{
  "n_layer": 11,
  "n_head": 6,
  "rope_base": 10000.0,
  "rope_fraction": 0.75,
  "init": "normal",
  "init_std_qkv": 0.0344,
  "init_std_o": 0.00734,
  "beta1": 0.9,
  "beta2": 0.98,
  "weight_decay": 0.0,
  "decay_fraction": 0.747,
  "z_loss": 1e-05,
  "train_tokens": 156800000,
  "dataset": "wikipedia_en"
}
Each number is 500 + 40 x the weight over its row's rms, rounded and kept within 0 to 999. Layers, rows and columns count from 0. Numbers have three digits each. The size before them is the row's rms in percent of the matrix's.

# layer 5 attention key, 192x192, rms 0.112, rows 76-95, columns 96-191
116:493440545469569493460532539453479517430458517432488495435499459552492554590528507537484528597444472477481554478528485465549453519462509502476507511480510457466531471501543520472433494525571494519529517459557553503496549444517443479506503512498500449472560441520437609521505474472546470507
091:491486495483519522495530530506523486537559587551544554539471530520539504480426551528432486464547504475470459498513493482468505502481478543500552448472508451508466558538517522549570469528583520521485573519527539461511398591485471485398466500493542507529485553528516414537452509536554527506
087:472485512514572489518480518474517477491514463510507449482511471561509501506540438523485483515495587498554496554445523452579426505451493466493436487491471468485503446444581499509455551564530482493469477510495516506508589511534444485557467438421518461521501498513512567524502457428514523501
086:469380511509574471524535491549508480438521467497479479519506459534552506531515479553532514537474499514527532525486484401616477539540468517484431498487553466549564417457512535489410559501456477526422455443492463530510482458526493444530533494494472430482541540473477556470481490483528514474
088:468415505498505501530567525500513420415488476500446488534490465625516539535470510520536531537476486430458500534464455430561517540576449527538527451483529532502559444534450447513497523482471475491492479502479458453495541516491511492488529554482497472455513517533495497509529499478549512497
086:434440514528512472506541512505561433445489480461474444527508433568544493564489514554528493563537524478511428544429433373592461522501445505487467468469535509510559515436505493503492559510463477512429448482501466473507478557535463504498567474520462398472563498527499500525524471479504523457
088:508536457500486526500489437519494499503531572487453519529469544478484537521523492464443484439469522478425533474444527592363541519505486506425603536495502484544491499589485468539489451481524452520560496529512536466509487389435480515491491480537541561484432477464462512493507524508497458497
093:568545511473525580522391581477526504546532486439479498485492507522470484517427534490520488538493519530456453492554517521465480501476559505476494542530471511452538598516503522500566510497507550472399517603551505547428470562535485558499467535501524573538516544514445477493425529496525483429
093:599534504540474523492528522437533504516480462526529547437512488504475477522475557580478469517595515527506548463519458523506544489556460478544486518513522443495536511496518549465439543507553581491467493503485542488403493554510413413482450509479577456480479423558445517465481482501526567536
091:565502521537483481440499495404506486458508434441549545476466520465490492504501508534510529525569474536586551453537452520502467545534512482511410493485504469565468456503582623451481469524542514522503494449521506461434546556537441440486467509531523436443559557542481491463486497501464534541
091:508614472504424546490468488479558459487451500608418552473500543479487472537421534518504574520469588482442508441505551495436538489448512493507603482538522533558502519566468473511477534479480476542505547596501536474483465491510544508486475535485530542520466474509434555531552501520497495450
089:441474485487497486491540434483537538465511532504488589500451508529479537481474448502413479512421515515472513473504558445506526483485543473464515467418497490496443447507466484517475515545485462469539529501493556477512462464538522475522490536428439468437458440503489542466551497561462449483
101:504483503491465529538424491489505467516508466489486504449471551565472477449554519513477491460518548494532498490522531482501571467436558490488598524486472560424478500515509424501494491506534499474454564579485519476445527517433566456515452557431522481515522405583397483507489464508554437426
086:486499487468573603507456546556464474550566525521502467518475495543521502540541510533538499434489546471458491497511518579437482535470448488469535504507492530513484537537486438572491483466509487471507519564449488519491496502524485545500526519522548560540530519489522451548502504506567464478
091:498537530531494545582517509485565505525502465556459440480530493548445492521497543548477488525517566460409527525441536553435487457547539469501621495523550570420440527517438378552499509520478505463495497510462503527512474448482550505495450486471445461491515557479477494484569539465499481539
104:472433521492458502478463469460474524489477533543457484506504501459503445540538440419458469567539489473532475496443528511524516498458463461499591510597538556520528541450559490539501561507441513477503481445515445525521510520477641514564514534532444437503452490505501505492509486480487447519
098:510488525566507526374465596450492467549513420451456475469565502544418481550439518496468498491501510507587520477491473471491468532558458482539523473499491475441457517538556512471461482503526482440534480470454437511541579522573469502480460441459550540564546472470531459537490507492532486537
091:566461504499522489598549513500471493434494526579544524494444431526573525514467534519482469540493457456503516534558512465512510520530454513537475446488516478491480466548440492456509505503531517489600471485499582488469458503499437525478444536499543535480493530465546514503517465472458464518
083:538555554516439458482472527482489485460413497492438438513539495500538482570547525440459480576552439452506490500444504502500510475491463530543498442466468459518557447516511571539510503530487422542557484439487566531549475475492489484484491523503487442502413559481527479489520562460482531546
098:505514411480526444500451467558479520507517579552527431534508481505500437480539529504508526541509503493565415509435517484492487456483455489542420470450483512510503549447568569468491581473534539527425465528504539542528466610501517504523521508484493495505536535545512519507483503515533566466
# layer 5 attention query, 192x192, rms 0.111, rows 77-95, columns 96-191
081:485509492510553519485480482414512463502494510514501466471565479525499593556499479603496477525457540513516523523540463425555470474531521517510523524392517504497521466488465456493486511547511525481487446505524544477474452414480537447441460485533534490474533484510485607555525549571513541418
106:464597517479497506558496487459463505479531466483514422464532456473478499485440504547534518491546525526537493538483461508543495470508475487505414470489546469528541503494497484483491499526543548562486436437454515585475503495561473455506536476490517456440616546485479551560519537542421524506
109:467555491456438456521483427473450505447550457491486512422530485442442498517443492597460518537464576507503480555458446521571532545553496474435441504526554490514506555555547489485453439523460515577512481460486468550441485530569508521561476438526504496518552530454534526463500478489513558552
101:515443439513476471476526420493489485422507492548505521477533481425480481485457417559473507547443522496449484518446492495544525539501485474460413563509555533581523529494491496513409461539408490553502505502518472533486479465502499506539521468545525522507450435468522584447456445514506542556
116:462489473520496480521518488524500542416451534471440499466504481457492513549461459561488548552472477472480515540413486429570497539550476467463430480535550490531523522463500466463434498547427511611515506406506463526522503438471429540573561509538497436457519500493530544459509495514510528548
123:530492500522454458486541413433472427567508472558523491532483524442479471511533542440482529489523551495489541492578473559416498498497529539480522534439470484447482502558499485522534507415474502442542529565520528491453510459480548469475450457473513566526393482467545473431496483485546485447
084:509513560432485460513541578508477517475588473501552485503516546542484535434479578557523403486465503488500497465509559509586556544492482555543562508520497471508493516462541574523473568580545488519478506512486456429498458415509519448456541559517466513538541537504466582499549484496471466563
093:470529583494513529487432519488503545509521498478493527573487572480543504462467518580572550548542517513499455499491470552514521505531535445545542490503508479520429570471517557518576530539519509508483554469479530473527542572488490480523513564559535441525516587516433441553486475528455510554
096:486513546459527514527442583540485565488485532437497483533450495542553532459454547536557506485558484514485469478473520520489506503532497472569521495529489475503454500501513514563516553539606500515474523445507476472519513596478435552502505498470507474521516533523404425595478490502476540524
093:506515501450495492503539450471472452499508479502572493496540400434501519453558480550507412516456504497587494481452534513514490484536533519531549552507532535569430446512531540553502509449500582508474510474547480543488516506470489511518494392519511507511454612468500501394489437483533510537
090:597523520454432475537530454491563400511435497521479513434515521419507499590524459491514533496521590462518521555460447547478570486587482451364437525523484589533488471485557486530456516453446459508470456483520507486461513522556491442570508518522464554528463496519485532450524586514491499454
100:543551477399478452464436556484510433493508523580511514466615458455471499596466504557523518512463524497513488509496484511520560448503563469441491553501503479553473541457530511509502498454501528505559525533501495422450459456527482451566501449475490505576496437500491548476542458451494495471
092:446455419559493408513572503476489464492519481546471463437526428479425471471536474503531491503459422488471539546523529485517523532436512570486489497484584540533522512458451545489532518516426510496460553491522492567542468400464561515495512518518480490519430463480474500493573477542520487536
096:542455438527448561449521414474506481414506485607518605461546523467463528498509462511543522573450508440443481488501516510496557492502471522459496527483543566526516460439523507523471520514439561482435553520494486406473493539507474489534516475527488533489489539529503531482460516452573457453
102:498445427457506547527477480489503425473518538480508465484496478530489449571498531462478452566525448418519500531522477493535473526448567509566484465501468585487562465513481500442504503521415452508492527513498464421482446535496431531457475468382596559517540488559512496539483477499552459438
097:471509530472459461476479527554539544479494485476533533475507486461470518543509501521496466446473511503529426556460515503466520441515528485472525506541516524520442482430428523517475510497505435512533497454527455503565505523508475583512493491403563498487523460442498457505535502526567536437
086:490492540519543498467425501551559456482555458452473529586450449510513454500462410464543547498479542472410494493467588581432482490474556500506452525505534510570531542495502518486434498449511503441523533496405499560526539485483531416540489503574426534489506505572500485505458511488475482547
082:495460528463569518455513456498510546463541499515556552545501492462523518537534505531496523502528448442450552504474476505440490545500543511502499520440470392525470455478468483489488499536513444485527497466511513455529540565538429492532483446530576467437548526503524531524455557458507527490
100:497555514408575560496496547515503561544453518452508423555532474533608500495559527523518510453526413485454526500507468498524521514524547543554549451484513482507541483511469512465536505485500531437464463471515567481473480507483492441530549515558512455482533539545474510491575488519507481540
# layer 5 attention value, 192x192, rms 0.0978, rows 64-78, columns 96-191
087:547513485492527493479533528447603452562483487576546502520520559519483473445456480513576475508564496499442591499545481504500482483521538550501476432468486517472455500452430530525558508515561457457425458534450465554529479596516563439497488444467465521486451504536481479526526520509478495552
083:453498559556474513441531475427569477502544491535504520540501521495469385531551486471507542436550485601463504461518474507490528545503410518496429491493490443464498465519485419536518508503476541570487506525515523425443500495533521464459522485483514511446526534426449527474517481443523511485
088:540456501436555495475481466460491481497495617529449449483520503541549495498555564469571528568519473485399426504500467504496458504496456483516557506483479498490451489484517444602535481503480534544500515466475509507390440448560486519494442466521546503530431495481527534509572501519525397505
094:509412511498519415517494511487497456517547443546409462474483486493498445551507539453462510563590506480408468450465363510483441533493554515471480553470525518506478508505547492474531539477454451458492461472545512558503521453540527465442507529530480481501470518524511496500526556581450432503
084:503504483559462523465464502460553551509494515466584532513469508453507451442510460532508441482541496543457576427510558507507522492530491519477478508524493415509528436525459542514508508483473546537427547433531490500529515520508446447541548507501472546556565487449498497502513505438444475478
095:379529462497495494562519511491467565474459555495534436534444496463530566469481394512460444452476491464484493496475569510506566506436568460505519528510526492447491461475502444547473435489488488535514458480495517410510539479419470504515520479490493527425448513471457522460459464483550536509
094:539472580460493434568551560521495512536551458454492492476516507519434438446463556444528452531482507492477563520519421515520488456550546510482489452524503503443462539469471583504466591474499469438469461501474488541534527468466539550561462491481456489438476495572547468543544537558421550507
081:505519376515412496534457505559545509513558535539510557533506478449512481435531473506527517454519484515507540506524538536500584463498508448544481490513489452525529469489470492508454485486473553506528516455418530489591403485475469468560532548491506516581506471504409492398439464417527527518
091:490519551486506533502454550519543540526390529453499403506506470464469570439481523524484431481481538440554535545482555450518496459455552437503451509480516472488487490467551493533461507505555506513498509496459515494537531473494435550514513452460546531526488493474549495548456460517508558515
089:495499449493497488527517461492472489475499555491536509527491487464449493525572477490518551464533509531469496473454491490489510521447501558507480474519499440465487449495502498494502482461460564522591576431448550414529502464491521522508527529453511519560513557439491504397488422449495493485
082:496509512495491487436485445502434432486524496627506567582484510517526456487510431512504567514507503528478427457485460496486432575490431502497472532458525489544508474526557488429525472516503522515531534521530545468467466519606470474435502494456496501494519529438524507530464478540517444417
074:447477490508555486490509493459491425443529560541479472492471441498569600532519486559479556484420520414505425483502523450469482491408405472458540539467512530559460418492542503482462468585534478561571503535473564419464510482516503484492533489469579498497493535484480492512510375468588483497
096:525447518479498544509444528489473501531548571447496462511513511497520553520528524550452494465518473471464524482537465524518454491461506538413480487458512461531486494489494548475540479468513473485523549517519476538472527572440459489512486599477539501536532461556572465551520488467560495480
086:499478530512513443556496522511509542507533508428583445437522447460460526532552565448461505493448485535538533536515499471502464418503478480554514541566495499449539485473511546518469634516507582525512508440481500549542537441448505476553531458527531508435539502467556456462424476469477561576
092:566516570487496536454471478498534561512475492441481537456519492488480456458470518563471483530518516471508491400477555522526462487550521486522533532542492450537513539480551609518460527497555543490434545492536523473507483510530512544471516533523494479540579495560530557524500498464416530442
# layer 5 attention output (transposed), 192x192, rms 0.0915, rows 64-77, columns 96-191
087:496475546485454477564483444476436505539523498475553485559503524506464493485478507461535495468544427546491485585411477533359485522535481517519486529501494474469559486597454449543486530536482486575506487487502475512450515547537539494528461468492539534495520445496502472494501559489527500430
085:496462415435437498479498508582526563482427564547527466497538504545560541475462513413453496518449440496492495500520476554416479511419522454472480507522495487549512483561527499535516495477483490462540494544529466521472514534443511499436541486461485554449500578530505452518593475468540507466
085:482572503520557480499513498544544510544493502482454520540469477499463553430430521498463469461543533533480462546492513494494508585474508457469529480464482544498515516480507527490468539410453457519504504564572493478467540452496507540430534464500572441493521479529557446527449497510527503495
090:572471603498485439460545469591522524511530437525526518511488502499509461469538479548534481501460562565476604497552518480512541545532512491456542486478521465500541467492434508530442471483523555515439596429510451507496541509544456487514441508548484531507534527506500468519527437476464584540
088:462486472484457501480498453505504545472516503499489450462528512483486546541432457424479572498437485500517498486460465528414476507513505473476477452491471531506603429570464430500459491476478521476594528479488514501510440522473502491510550518507504537444454494562526532506528506503586460400
095:490499494411600569457497519510496520452474509420461530469549449559490469518509550504582531574513524437511486526499493519552417480485485435510497504531514491550401521486554495430511517589471522487505502588560546525578481527494450486469491522483449452540582524496479523571491499513489445542
094:495472535489437370514519410502454491467535478554555453432541498470468517554541509557543459535475487542548525556465553507531518468553446542505511499517485461428541496532433457536492435521458493583514488385507476517525484518564519458472482501470569520556478466479483576492461491510472557493
080:500458480422496542498500503438447519458486552544511454490507540491535587534442464443472513493454481473458494427500528503406547491514440460486477469514493496549518522538461446498472467522548526507502508486513534481531455565410527467551535498519449501542420434493456472508530550494523454416
088:495501520471500502542483479491501463447484527481463566482501523495491497567469460505583538516489504513493460580458513518498463436492471516490531442549445536453530498491514503427523502621489480574550486526479491465482440527504518523511488518442442446457518499509478607479483537505490433484
088:517546458486480554481509574506490536447536505473497458452536442510509556495398522429425480494444484498494513485528509488627542506445511405478487510545497481563451511457586520512491456513526541432491477543566537518457522446409450524479605464456479475542508566507473499486518483522519458480
083:549525514497497569466506583546569562566476485481475522533504557531488472487497472461419513422532483494488498449565513530579502528435533503466526530528517500544467463444571534516553503480554530489511498581501444493479544525472480514484551444496500560448553532499559528525555431470489506539
081:497541503483513588499455545473520492486408493463466568561497497522477481454527498460563475495569539454476486470565515555504509483453552419517502505531507556587458520430570591503552513456518494506430469531523500468499545515486410518488525520546430522498554516478502495477497513467485464539
094:505531485493484401554511459489472425427508423533465468515473561502478486462456513470559488544524518519449523546529459459618525437492491519484575498443459556460602520478540497488493559495507477462460529422527516487464543457507523479485496542556482480566468483429447520495510474499452509555
084:546477484503464503540448390498467466447497500505442565466547519408490560508561533474514477528490548476582500455419531499598536452520477444514481406512490517468458510522445525412495460508501438510461471458501526463473486535526528481516493542516449539538448480529531495465458541554532504473